Part of a small language model's weights.
Size: 9 layers, 6 heads of 64 (2 for keys and values), vocabulary 2048.
Architecture: learned and rotary positions, tied embeddings.
Training: a variant of Adam for these matrices, 11747 steps.
Each number is 50 + 10 x the weight over its row's rms, rounded and kept within 0 to 99. Layers, rows and columns count from 0. The size before them is the row's rms in percent of the matrix's.

# layer 2 MLP up, 768x384, rms 0.0546, rows 448-473, columns 128-255
101:43 55 63 42 61 59 40 46 70 48 52 52 51 49 37 55 48 65 66 51 51 34 54 43 46 56 51 54 36 57 57 48 36 46 43 50 42 50 58 62 38 43 40 54 57 30 46 61 43 60 59 42 51 39 46 40 69 57 48 56 53 34 54 42 60 63 50 34 50 46 33 51 58 53 50 50 56 57 36 59 45 49 60 54 46 57 47 34 57 44 40 57 50 68 40 44 52 52 65 48 39 26 56 44 52 39 31 64 44 67 51 43 49 53 60 45 44 35 62 42 60 53 43 48 34 53 56 55
102:41 48 59 47 40 62 49 49 62 58 51 50 46 42 47 52 28 32 25 39 37 34 52 60 69 45 43 37 57 43 44 33 63 65 60 54 48 53 49 51 32 29 53 57 47 58 50 35 34 65 50 48 46 39 51 48 55 55 46 45 65 46 47 52 35 48 52 52 48 48 61 51 63 47 57 45 56 59 51 53 53 48 35 60 42 53 48 46 62 44 47 55 55 35 39 51 35 49 46 64 53 35 44 51 41 48 44 56 50 45 69 47 46 51 57 63 40 40 73 57 57 67 45 67 38 56 48 56
093:49 50 40 60 53 46 42 50 39 58 52 53 34 51 43 52 50 36 65 32 35 40 32 54 45 63 50 47 54 58 57 47 48 28 81 34 48 51 45 52 51 28 41 61 53 33 37 42 41 50 38 60 31 46 61 50 42 62 52 56 61 44 55 56 68 43 46 43 47 42 43 41 48 64 41 71 63 49 47 23 65 52 55 60 35 71 61 58 34 61 60 57 47 39 50 53 56 39 45 37 35 44 31 66 45 55 58 42 63 47 52 44 50 54 48 44 56 48 44 38 52 66 63 41 33 52 53 45
095:56 68 52 53 52 40 29 44 50 54 56 41 61 48 34 56 50 53 38 42 46 46 69 56 41 61 43 41 40 37 59 39 44 61 34 47 61 67 47 53 27 50 55 57 64 41 50 64 67 39 51 56 44 35 54 49 56 45 34 48 38 52 40 56 43 44 52 64 52 45 46 58 59 45 66 55 48 46 37 43 63 39 58 50 62 42 53 41 66 34 55 46 31 50 42 47 52 47 62 58 66 59 52 55 60 44 44 43 59 43 41 32 38 53 38 45 59 54 46 43 55 48 46 44 51 22 50 42
104:44 54 50 66 61 41 36 37 39 59 54 40 68 49 47 47 60 60 56 59 34 47 44 59 44 53 71 45 45 32 48 31 46 61 39 36 54 42 47 54 49 49 43 50 54 53 46 35 42 39 31 42 33 39 54 49 31 31 30 53 40 53 57 57 44 46 71 53 41 57 44 54 45 29 65 61 33 39 49 53 38 65 48 43 48 39 50 39 45 67 65 58 63 60 45 35 51 55 51 46 42 57 42 55 46 40 54 34 49 30 50 49 54 60 54 64 52 71 34 61 54 57 52 55 47 55 37 31
090:52 55 49 49 68 59 37 28 29 37 29 59 62 35 45 61 48 62 63 47 35 47 46 43 45 75 46 50 39 46 45 50 54 39 40 52 43 40 37 64 63 61 61 57 45 44 43 68 33 64 54 52 39 45 59 68 58 61 49 62 48 52 61 58 46 47 64 68 65 38 46 44 56 43 45 55 58 39 35 37 47 60 32 35 47 54 50 48 72 44 50 51 59 39 61 37 53 54 49 57 57 57 60 60 40 43 39 42 49 61 39 51 78 51 49 34 56 53 31 53 54 54 39 42 49 55 56 57
105:45 31 44 37 34 38 49 52 50 43 41 55 69 50 41 57 52 55 44 34 65 41 60 38 49 43 45 76 44 54 42 57 53 42 42 55 52 61 41 46 49 48 63 42 45 59 41 53 44 47 51 56 69 39 43 70 62 50 47 52 36 67 41 53 47 54 58 46 39 57 49 45 63 47 47 34 54 46 51 46 73 54 50 53 43 70 49 57 49 28 45 51 48 39 64 50 45 46 32 39 69 61 44 39 38 32 49 59 35 39 48 54 38 59 60 47 43 43 43 69 57 38 43 54 43 40 64 32
103:39 31 57 44 47 76 51 45 45 54 47 48 47 46 45 61 43 50 53 56 38 63 54 32 39 41 59 55 47 36 41 39 40 61 52 49 39 46 53 57 37 58 56 44 56 64 62 54 51 54 53 53 30 63 42 37 52 45 59 39 38 44 59 28 40 37 50 39 71 45 58 46 54 43 44 35 67 61 55 45 56 46 63 60 50 45 64 64 41 46 51 41 48 57 43 49 70 55 53 58 55 53 69 60 42 50 60 35 35 64 30 52 36 60 50 49 58 38 43 39 73 51 43 63 44 46 44 60
089:39 58 35 45 57 63 51 34 53 47 39 50 65 65 52 66 38 51 48 67 42 45 56 42 42 41 44 74 48 35 57 56 52 48 40 33 44 42 52 58 55 61 45 55 46 50 49 52 45 66 45 38 61 53 56 36 60 32 61 57 59 59 54 25 40 41 42 41 42 50 36 49 45 48 33 63 35 45 61 51 40 54 60 60 36 43 67 54 48 52 43 46 32 53 62 44 60 53 59 49 53 59 58 62 59 37 44 42 68 47 42 53 47 72 37 58 66 56 50 40 29 55 47 55 51 44 49 49
097:43 50 43 52 40 56 56 46 46 44 52 39 40 54 45 54 75 60 51 44 50 57 52 41 46 49 53 42 48 47 46 35 46 57 36 55 59 48 61 57 52 49 65 43 46 44 41 60 37 68 21 37 68 41 47 42 57 48 55 40 48 51 46 47 44 53 46 53 50 60 54 37 55 41 47 36 66 46 34 48 52 64 59 43 46 52 38 69 50 76 69 56 61 60 51 52 41 31 58 48 64 46 41 57 54 42 43 43 44 41 48 56 55 30 58 49 48 60 38 41 41 53 44 49 59 52 32 41
096:55 41 69 44 58 45 37 62 41 55 58 55 58 19 41 57 43 43 65 48 42 53 48 44 48 47 45 44 72 50 69 52 52 44 47 70 47 40 47 51 49 37 53 37 37 73 42 65 51 44 51 55 56 48 52 49 56 48 49 61 46 64 73 42 68 46 46 34 51 53 52 53 60 76 60 34 51 37 56 68 52 37 42 25 56 41 46 39 56 39 61 53 32 70 21 58 56 43 61 60 53 61 67 36 61 58 54 53 49 43 35 56 43 58 65 48 43 37 41 46 55 61 40 49 49 52 47 53
099:65 54 54 76 34 59 41 67 38 41 57 54 38 37 45 52 62 43 45 62 50 37 52 41 46 53 60 66 69 53 40 48 46 27 64 46 56 40 37 61 39 47 63 49 40 60 41 52 44 63 47 42 40 44 42 49 45 46 50 41 57 46 67 56 44 44 41 64 46 68 42 40 55 55 34 35 50 43 47 61 54 50 44 35 52 48 58 57 49 54 64 84 39 44 43 47 54 69 62 45 48 60 20 41 40 49 44 56 58 44 55 42 56 48 51 50 53 41 51 47 59 79 40 54 63 46 68 51
099:73 53 56 48 47 50 49 49 52 58 67 67 47 48 51 25 41 55 50 51 64 63 52 53 52 65 58 36 48 46 54 60 65 64 59 53 55 59 55 42 52 62 54 49 52 34 57 42 45 52 48 56 54 56 45 41 55 50 45 53 68 37 44 28 48 33 56 53 49 49 63 45 54 54 61 60 59 59 52 40 66 46 57 51 36 37 32 43 41 41 67 57 48 53 50 56 38 44 50 61 56 31 43 43 46 54 65 45 54 37 31 40 51 58 41 45 56 57 54 76 50 40 47 47 45 50 54 57
097:51 50 59 61 43 41 45 65 63 65 41 28 40 41 51 34 54 64 45 55 52 40 45 47 31 38 50 41 51 43 44 62 52 44 59 55 62 47 49 39 66 49 47 50 58 55 54 55 32 43 35 48 54 57 51 37 56 68 32 58 35 50 60 45 36 47 50 70 54 51 49 30 53 45 50 62 55 62 55 49 76 60 60 54 63 58 57 18 40 49 53 46 52 43 42 32 61 51 50 61 65 40 53 52 56 58 38 32 54 66 59 56 42 58 38 26 71 47 42 38 58 68 37 65 60 48 51 66
102:33 49 55 55 53 52 48 54 61 36 59 49 55 42 50 57 51 32 57 49 32 45 51 50 47 37 58 34 44 55 62 51 62 36 73 53 53 58 49 46 52 48 47 53 35 45 51 48 48 52 72 61 40 45 29 50 68 49 58 53 69 56 50 45 22 38 40 36 49 40 52 41 35 53 64 57 47 52 53 55 60 48 46 41 29 61 43 34 73 41 65 37 37 48 56 59 50 50 60 47 51 52 38 63 53 47 66 55 40 56 41 46 53 62 51 45 42 54 56 66 44 49 36 80 31 37 56 61
105:70 65 67 48 39 47 60 68 49 66 61 53 38 45 54 51 51 54 69 66 60 42 61 40 52 62 55 66 35 54 30 46 57 33 67 42 52 53 50 51 57 59 34 47 57 48 45 52 50 79 58 26 39 44 54 42 40 44 56 47 69 52 57 47 53 29 69 48 54 49 59 47 34 52 55 47 36 61 39 60 40 51 48 44 54 50 63 52 48 31 50 46 54 38 69 46 58 50 43 56 48 51 30 48 33 51 56 53 41 39 61 58 71 64 36 43 48 62 29 71 65 65 66 35 25 56 55 32
097:63 40 46 54 51 57 37 53 61 40 61 55 40 60 55 65 45 54 59 57 48 43 49 65 51 46 29 53 43 59 52 39 43 45 47 38 50 69 61 41 56 39 64 57 52 48 58 61 56 45 49 49 53 47 68 60 44 54 33 48 64 59 53 43 58 71 52 38 59 56 36 47 56 42 63 34 58 54 57 73 57 40 44 50 32 45 47 54 32 49 51 50 46 44 64 54 47 64 56 57 48 45 50 67 51 27 57 36 41 46 61 37 46 44 55 48 45 53 41 53 43 53 55 65 60 48 43 43
099:74 63 43 38 49 49 49 67 37 34 43 66 45 54 53 53 43 52 66 51 45 69 75 42 35 50 44 57 53 49 51 45 42 36 59 66 60 69 69 58 62 40 57 65 45 46 54 53 54 41 45 46 64 59 57 41 41 63 57 68 32 53 54 58 51 44 40 36 44 37 45 39 51 58 60 64 49 69 34 52 45 38 64 41 52 46 66 56 54 63 46 31 34 31 72 43 52 56 60 39 42 43 43 58 53 49 54 40 52 58 49 59 60 41 50 44 45 64 49 35 40 55 47 47 45 44 55 52
091:32 59 60 32 63 51 52 74 24 42 37 45 65 38 48 49 41 28 43 62 61 57 63 37 45 61 60 60 50 35 47 38 38 50 51 55 76 66 42 46 47 59 61 50 63 46 65 61 32 42 54 52 45 47 49 42 42 49 41 36 54 44 23 54 58 44 50 55 49 69 47 41 43 61 71 48 66 52 54 37 59 36 60 60 46 55 42 63 58 69 61 40 49 62 34 55 65 45 57 60 57 50 29 56 42 38 33 33 53 47 56 54 51 59 50 54 40 62 61 52 41 43 62 52 36 65 43 58
105:42 56 21 51 51 60 60 68 60 55 39 43 47 74 56 46 60 47 46 49 50 44 58 61 38 72 50 53 47 65 47 58 51 48 32 31 42 64 51 47 56 34 40 46 47 67 37 60 49 48 50 63 50 51 44 46 59 55 26 42 39 50 48 77 43 47 52 52 33 27 53 48 36 37 58 64 61 52 52 62 48 56 80 33 50 51 58 56 46 51 59 44 61 49 52 50 69 44 48 41 56 47 38 57 49 50 33 53 60 51 67 63 44 51 44 70 51 62 51 61 55 52 60 34 44 48 51 50
089:40 66 54 56 48 44 38 43 48 60 58 38 57 52 59 34 58 34 53 68 60 58 37 32 58 46 57 35 39 57 48 51 67 57 49 51 62 37 33 62 45 53 35 48 42 54 49 44 40 51 58 36 67 53 52 46 39 60 55 38 38 45 54 48 56 49 40 43 67 48 65 65 42 58 61 44 47 53 31 23 62 45 63 55 53 52 33 45 36 46 50 48 37 36 55 30 45 64 51 37 51 64 65 61 48 56 31 42 71 43 35 43 56 35 61 61 69 50 57 60 37 56 45 51 64 55 62 49
095:46 51 42 67 47 44 50 51 40 41 33 44 62 55 50 49 62 51 41 53 39 51 51 71 60 73 50 47 40 36 52 39 31 35 34 65 39 43 52 26 56 52 70 59 60 44 40 49 47 54 33 49 47 51 46 70 53 50 46 51 55 75 52 65 63 50 48 46 36 69 60 47 60 47 58 37 44 39 48 58 60 57 50 46 53 44 58 58 57 52 52 36 47 51 42 48 42 45 57 40 39 59 43 53 57 47 50 44 48 35 66 46 47 41 45 50 57 73 41 70 48 79 68 51 51 50 47 55
101:60 45 59 47 36 48 48 59 50 40 56 47 36 57 41 50 36 70 35 52 59 40 65 39 34 36 60 44 42 46 65 50 51 51 39 54 52 68 53 43 53 55 29 52 47 65 60 51 40 56 68 53 61 39 45 43 78 54 34 44 59 49 64 47 50 68 34 42 53 77 50 54 68 31 52 43 39 48 55 63 37 55 53 49 56 46 70 42 64 60 47 66 18 37 56 57 39 55 57 41 40 45 52 57 57 55 50 60 43 59 52 48 57 44 43 44 60 50 58 57 48 58 39 43 37 44 41 52
105:35 57 44 73 38 43 75 39 41 46 62 41 67 51 47 52 63 47 55 47 38 43 49 60 61 65 66 50 37 56 40 38 55 43 61 46 58 41 73 54 50 39 42 78 47 52 63 50 54 51 57 66 57 60 51 43 38 63 65 43 52 56 53 63 55 52 67 39 67 65 50 61 69 47 74 40 55 35 64 39 49 41 64 42 57 62 72 52 53 71 37 52 59 43 50 54 47 47 47 31 48 58 60 44 43 55 65 49 55 61 55 56 48 57 51 38 54 57 51 48 59 44 53 36 59 50 46 45
098:54 63 27 44 60 42 28 53 40 57 44 55 63 42 79 65 67 45 60 67 39 44 32 51 58 41 50 53 46 61 50 53 47 37 55 53 40 44 56 69 46 49 62 71 42 46 50 43 48 50 44 74 43 62 38 31 52 38 53 53 74 58 66 37 45 54 52 47 53 34 42 63 52 45 72 66 49 59 46 61 54 54 47 34 38 61 46 45 66 42 42 38 45 33 59 52 48 38 56 65 45 49 47 53 50 42 48 56 66 42 47 48 60 41 44 51 41 36 77 53 53 43 49 68 37 22 63 46
098:48 56 57 44 44 67 56 57 32 34 41 40 42 62 44 29 39 67 45 59 63 64 38 50 43 44 46 52 59 37 70 45 52 59 47 44 33 30 37 42 42 31 56 54 39 43 32 64 42 24 50 54 58 38 47 58 41 53 48 32 46 50 52 54 44 63 65 42 40 66 53 40 45 59 55 54 63 33 58 45 56 57 45 73 47 51 59 38 54 64 66 58 57 52 51 53 55 55 33 47 47 49 62 52 54 59 46 30 40 33 37 64 38 61 47 53 63 35 44 46 56 47 45 51 65 61 37 58